config = dict(
    rope_theta=10000.0,
    final_lr_fraction=0.0,
    batch_tokens=16384,
)
Each number is 50 + 12 x the weight over its row's rms, rounded and kept within 0 to 99. Layers, rows and columns count from 0. The size before them is the row's rms in percent of the matrix's.

# layer 4 MLP up, 256x128, rms 0.0765, rows 189-197, columns 0-127
101:44 47 57 43 49 49 41 45 45 54 48 41 45 63 62 42 46 42 27 31 31 31 57 48 39 49 60 46 55 46 30 33 34 63 86 32 56 71 53 47 40 36 46 32 42 54 45 55 65 49 25 44 65 43 68 63 43 53 55 56 62 67 46 42 40 41 30 46 46 53 71 49 57 44 47 58 74 48 40 47 25 26 56 42 50 53 61 51 52 66 53 43 40 51 64 65 35 38 57 61 56 63 41 19 61 55 34 54 56 41 40 47 75 34 44 42 46 33 45 42 48 28 43 59 55 30 39 66
092:53 54 57 47 63 65 67 49 71 68 68 72 30 50 58 32 52 56 37 53 32 62 35 40 58 68 45 20 41 50 40 56 43 45 64 57 58 64 69 52 55 55 72 30 55 67 42 60 50 58 56 72 49 50 34 59 51 40 64 56 45 58 49 55 46 53 33 63 73 41 66 44 41 51 56 40 48 44 45 47 57 36 58 61 62 56 71 51 64 28 53 46 50 62 56 69 49 67 56 49 43 49 50 42 42 57 48 45 48 61 45 52 35 84 46 45 53 59 24 73 63 40 62 70 75 62 45 50
092:48 60 74 59 54 62 63 59 34 62 58 40 47 62 66 42 16 59 31 76 50 43 61 63 49 26 45 51 38 24 43 68 52 52 55 43 65 49 44 58 27 41 48 33 36 66 56 63 49 69 46 55 59 57 79 43 47 55 34 42 38 48 35 58 29 44 66 30 50 60 55 48 47 53 37 53 55 56 51 34 47 76 38 42 50 62 62 47 52 53 47 44 52 61 46 54 66 60 42 60 54 57 36 52 54 55 46 57 40 25 36 61 45 47 58 39 51 38 36 36 46 46 49 50 52 77 58 78
103:60 47 69 47 70 70 66 32 57 49 46 49 47 43 41 17 47 59 46 40 27 50 27 50 55 50 58 43 50 69 53 38 41 61 59 18 51 55 51 57 52 51 57 68 39 49 34 21 52 54 40 54 69 49 61 60 70 50 65 28 68 61 63 52 44 25 51 29 57 50 57 69 46 62 53 53 52 56 73 56 43 67 37 48 47 76 57 45 57 55 56 64 63 39 49 57 70 44 50 51 27 45 40 39 46 44 40 43 40 70 64 43 54 55 43 58 63 35 54 47 45 65 62 55 40 30 50 58
092:53 35 54 59 55 66 68 58 41 48 56 54 37 55 43 47 60 84 36 53 61 68 17 55 50 65 37 37 61 36 51 38 41 46 46 42 41 54 44 57 42 47 53 50 35 55 44 64 59 66 51 54 36 35 48 56 68 44 56 57 38 50 48 44 42 67 59 44 38 20 47 56 42 56 58 52 62 49 56 42 43 46 46 37 43 56 92 45 45 29 46 31 54 57 35 33 67 50 47 56 37 33 41 42 55 40 45 53 38 54 68 47 35 46 35 72 53 78 64 61 36 54 66 44 25 36 51 47
106:34 46 55 48 49 38 41 48 49 42 32 46 55 40 50 55 59 52 75 64 58 46 75 46 48 35 46 62 69 36 46 47 38 12 52 50 59 52 59 58 46 50 50 60 48 43 40 73 41 47 44 54 62 31 48 55 53 59 55 55 34 49 49 26 34 28 39 54 36 30 52 39 44 40 38 50 75 61 71 62 62 40 50 76 31 55 31 49 44 59 50 48 71 67 50 38 40 33 64 47 50 55 53 63 68 46 56 42 53 46 69 63 38 60 32 61 55 47 49 77 77 50 49 45 43 63 71 51
096:61 47 60 50 60 59 70 44 63 39 60 43 58 46 37 48 59 43 51 75 61 69 41 61 42 62 52 51 46 40 43 59 59 49 57 49 51 57 47 68 52 42 51 30 31 41 26 54 45 60 71 47 48 53 83 58 48 48 50 53 15 65 61 67 59 54 72 28 39 60 56 39 58 69 38 44 31 52 67 71 51 40 57 49 57 51 52 50 52 27 53 60 70 53 60 40 54 50 53 75 39 62 53 46 46 47 68 50 46 50 29 25 50 35 73 50 61 56 28 47 30 51 53 50 51 46 39 31
104:50 49 42 54 45 55 61 55 39 68 37 56 52 38 38 44 11 53 58 56 57 33 22 56 50 51 60 69 52 66 63 58 54 32 26 46 37 40 53 37 55 57 68 27 52 62 61 28 62 68 42 49 28 56 54 44 52 30 64 67 67 49 40 54 54 55 57 60 63 53 23 48 61 55 43 65 55 55 52 48 54 66 33 66 57 52 56 52 59 44 67 52 57 55 59 69 51 52 56 87 60 53 69 53 34 60 54 43 47 55 62 49 63 54 64 38 67 56 42 32 61 56 43 38 59 42 43 68
123:41 49 64 32 41 48 61 45 35 45 65 56 60 62 57 50 50 42 53 31 56 40 52 64 31 52 47 45 34 61 45 58 40 53 29 53 50 77 75 52 63 45 56 46 49 44 48 37 56 60 51 54 64 19 41 31 57 38 38 53 58 57 55 49 50 26 38 39 33 54 40 48 51 51 29 47 43 44 26 55 45 71 42 48 56 53 42 21 53 62 40 47 27 46 52 39 43 43 55 63 54 47 65 39 29 77 26 61 60 39 17 45 63 60 51 57 52 47 31 46 34 74 42 44 48 38 44 50
# layer 4 MLP down (transposed), 256x128, rms 0.103, rows 189-197, columns 0-127
107:38 48 65 45 25 49 44 75 65 36 37 33 47 39 55 50 72 74 29 46 21 71 55 60 37 58 47 66 49 37 63 57 59 38 72 36 52 32 42 28 55 50 57 61 47 52 37 45 44 56 71 59 43 41 43 58 53 45 46 46 53 60 47 59 61 68 42 31 50 61 61 26 44 52 31 49 49 43 35 47 49 59 63 30 62 42 39 58 62 42 49 67 46 33 37 44 49 56 37 32 52 74 35 36 37 67 58 64 49 45 49 56 55 72 51 53 55 33 54 52 39 33 47 47 59 58 40 33
084:54 59 45 59 46 71 38 46 63 49 76 41 45 34 34 54 46 72 52 50 58 48 47 65 52 61 40 58 43 70 49 49 57 29 56 55 69 37 45 60 30 48 55 47 51 46 57 52 42 33 52 38 58 54 70 62 53 57 52 48 72 59 33 78 51 56 75 53 29 48 43 66 68 57 55 60 74 40 72 32 38 46 70 59 37 71 62 68 44 61 48 48 43 58 41 55 52 48 46 63 59 28 47 55 25 60 47 56 64 46 42 51 63 18 43 60 61 42 54 57 67 41 54 67 69 49 59 47
103:60 45 58 25 70 28 63 54 49 48 42 51 52 63 35 41 16 56 54 78 45 53 63 38 52 35 39 55 56 45 51 60 48 41 81 33 45 42 50 29 42 61 60 81 38 58 65 45 30 81 66 37 58 59 63 36 54 53 55 37 46 29 42 74 58 33 71 46 59 75 49 50 48 43 46 39 31 48 50 35 38 50 50 46 44 44 47 51 56 55 54 34 51 42 51 41 49 50 54 53 28 49 30 37 42 30 49 46 60 61 44 34 55 66 38 51 45 60 47 47 62 48 45 46 43 50 59 52
102:66 56 56 57 58 42 33 37 55 47 50 70 47 34 50 38 45 31 58 48 43 43 39 39 60 51 53 56 41 60 41 51 51 63 52 55 34 59 48 64 41 54 56 48 79 56 59 53 28 76 41 35 63 46 57 51 61 65 51 51 76 49 40 38 38 63 42 50 28 53 60 82 35 70 57 47 62 52 46 54 42 48 52 47 64 33 46 49 49 53 50 47 50 34 51 26 55 69 56 49 32 28 59 42 55 43 39 97 53 53 72 42 70 46 64 48 48 52 36 39 53 57 58 41 49 56 35 75
094:35 40 29 41 57 48 56 45 33 47 53 50 64 41 55 51 31 58 62 45 48 57 50 48 18 48 48 62 56 67 56 58 34 44 37 47 32 41 70 13 71 53 56 43 36 54 40 42 56 43 41 46 53 55 76 52 26 44 57 57 44 51 54 36 70 68 37 24 40 41 63 50 60 54 52 67 32 66 55 49 47 44 36 33 73 48 34 54 49 32 31 47 21 48 38 42 49 49 28 49 52 61 26 58 47 50 44 33 38 44 32 63 55 63 40 52 44 60 56 49 44 44 51 33 49 44 42 62
105:51 69 46 56 37 59 31 36 51 69 45 66 44 48 52 46 54 53 48 59 38 44 63 58 52 68 44 50 60 11 57 52 45 38 45 40 58 60 44 54 58 56 59 39 41 34 37 55 48 57 76 36 56 50 40 24 63 50 61 56 55 53 50 22 73 57 45 70 53 54 31 55 34 48 44 57 62 33 35 56 44 49 57 46 41 43 39 25 66 46 51 29 63 71 43 49 57 28 47 41 41 49 33 19 46 49 34 55 43 22 38 58 58 31 32 44 51 57 44 60 47 50 64 58 61 62 62 47
101:41 47 48 56 31 64 52 57 35 45 53 65 84 60 59 62 65 38 56 47 48 33 49 56 66 32 45 50 68 38 24 48 61 40 50 65 46 60 60 44 63 41 40 49 46 13 56 65 34 38 78 63 64 45 46 55 45 74 47 58 38 44 37 54 62 50 62 37 68 51 51 34 61 80 53 66 32 56 57 59 49 41 61 58 55 44 54 46 45 55 31 39 60 50 68 53 40 70 50 60 38 46 53 55 39 37 51 30 47 45 52 47 55 54 82 53 52 47 51 53 37 22 51 45 47 46 54 57
114:50 59 51 61 36 58 27 47 45 52 74 62 38 41 72 73 63 48 39 54 92 31 63 61 52 48 48 47 46 58 40 62 48 71 49 54 47 62 53 44 57 49 57 43 43 64 43 56 48 57 47 36 65 58 58 31 38 47 23 58 45 67 68 48 44 53 46 61 48 55 42 45 75 58 50 45 60 18 66 60 38 66 70 59 72 39 60 58 58 47 52 47 48 58 58 60 41 42 52 35 41 48 51 47 52 54 43 66 40 57 67 46 24 56 50 75 53 62 63 63 56 57 23 44 51 43 41 50
075:34 29 83 34 49 41 36 40 51 65 52 60 55 70 44 56 33 53 54 48 37 51 35 48 35 62 57 38 44 59 55 54 00 58 56 51 34 37 51 49 71 47 54 64 57 46 42 43 50 62 38 68 37 49 59 35 35 49 42 43 34 45 50 39 48 27 50 55 51 51 41 63 49 47 57 37 39 53 48 63 55 41 51 32 69 31 49 28 54 54 48 39 30 51 57 40 42 55 37 37 73 56 70 54 54 48 73 50 49 36 39 60 50 55 29 62 57 51 42 63 43 44 51 37 38 39 51 55
# layer 4 MLP gate, 256x128, rms 0.0771, rows 190-197, columns 0-127
089:55 56 68 50 57 60 30 52 53 52 50 41 65 75 52 60 41 54 56 65 73 45 63 33 37 78 40 37 47 57 55 31 60 62 48 52 29 56 49 50 46 53 42 61 43 46 51 67 56 45 46 51 36 69 66 36 47 43 18 43 45 69 57 61 53 43 41 61 44 28 39 58 53 42 47 71 27 61 35 49 63 33 58 49 31 29 56 60 58 48 28 42 38 48 33 36 48 65 43 48 47 46 36 79 36 33 29 48 45 47 42 52 67 52 32 72 36 53 46 51 42 59 45 61 43 38 57 51
107:49 55 54 55 72 47 45 59 43 42 45 52 42 54 48 80 29 62 60 69 53 60 52 64 39 49 54 61 55 44 57 57 37 51 54 68 22 67 28 53 30 36 58 46 46 63 48 52 45 61 68 41 57 49 57 35 64 25 57 30 56 46 46 49 49 50 54 51 41 67 42 38 66 63 61 54 55 47 42 49 30 60 63 61 67 45 61 31 44 50 57 56 57 63 43 66 42 58 57 43 59 63 48 33 60 55 52 57 42 58 51 53 24 49 59 21 12 63 36 48 58 57 33 20 39 63 52 59
104:48 52 46 63 33 48 50 16 53 71 72 48 44 49 32 50 50 61 54 38 57 53 47 48 57 64 51 56 57 55 52 44 50 51 69 46 60 54 49 32 69 45 44 30 67 61 79 59 59 69 44 59 58 47 48 52 39 38 44 58 45 58 59 49 39 69 46 61 54 60 52 27 50 70 71 58 48 53 45 58 34 48 52 59 63 49 64 63 45 31 70 64 35 72 73 37 64 39 66 58 62 58 47 62 49 58 56 41 47 45 37 70 40 53 64 65 66 59 22 47 33 60 42 57 45 74 52 71
086:36 56 66 40 60 62 60 59 38 60 34 50 72 61 45 40 32 45 52 54 47 61 28 64 65 41 30 57 49 46 66 59 34 40 45 36 41 72 62 31 72 57 85 42 43 57 56 42 59 46 45 38 47 61 45 65 57 45 51 49 57 54 24 36 29 55 48 37 65 50 49 50 47 48 29 62 50 50 55 42 42 40 49 34 27 53 47 35 53 54 48 43 57 38 38 23 65 40 33 50 55 54 46 46 39 32 49 56 30 48 50 60 53 51 27 71 44 67 44 49 49 37 33 22 54 44 30 49
108:56 53 39 59 50 46 65 47 39 46 60 34 74 72 57 65 35 55 44 60 54 24 37 40 38 48 73 45 54 50 47 51 48 75 33 64 46 38 67 36 53 47 46 40 57 51 64 64 59 58 75 60 67 56 45 47 64 42 49 54 62 50 51 67 49 62 71 46 61 33 41 40 60 65 54 66 59 39 45 33 46 61 58 43 49 45 70 38 57 31 47 39 41 61 39 31 85 61 41 54 32 42 49 52 27 70 45 55 48 56 59 44 49 49 68 45 66 48 37 62 29 54 53 29 36 41 63 37
096:56 69 57 46 37 64 50 50 62 43 33 38 68 46 42 61 63 50 48 70 66 42 56 39 38 52 65 37 43 46 45 55 44 45 34 44 56 35 50 51 68 23 37 42 57 51 39 30 44 08 57 44 51 49 49 36 46 57 65 57 36 58 61 74 58 47 78 60 58 59 46 48 65 45 33 60 42 55 62 56 39 55 41 39 70 37 19 50 50 60 47 42 75 61 50 52 55 55 31 60 37 62 59 61 47 36 43 26 60 55 52 25 47 58 72 38 47 54 49 32 44 39 63 48 51 49 41 60
117:22 77 69 51 47 66 49 61 32 29 38 40 43 43 70 63 49 46 49 44 55 57 51 31 47 51 36 42 43 52 21 57 53 37 67 57 56 58 49 79 50 41 35 41 33 36 43 36 39 38 57 66 52 60 34 45 66 58 43 60 44 52 71 66 55 56 49 51 49 49 50 38 67 58 59 79 52 40 71 60 50 68 48 52 62 62 59 44 77 45 57 53 22 60 50 63 57 54 50 48 54 43 40 31 63 48 56 61 41 58 46 56 41 44 37 57 62 69 60 67 55 38 54 24 61 49 52 48
101:64 16 72 37 53 39 32 58 60 61 75 70 49 63 45 56 52 69 59 50 56 43 30 39 32 37 50 52 56 55 55 53 33 55 39 46 39 26 66 65 64 34 47 56 55 39 33 61 62 65 56 59 50 39 43 32 34 52 45 59 39 45 49 30 71 38 46 31 45 43 42 50 61 41 44 37 42 44 36 70 46 65 28 48 52 33 77 21 54 69 51 50 34 49 52 54 47 54 52 43 52 47 62 63 47 49 44 49 66 55 40 37 45 43 35 49 22 53 59 63 31 42 50 51 51 49 51 53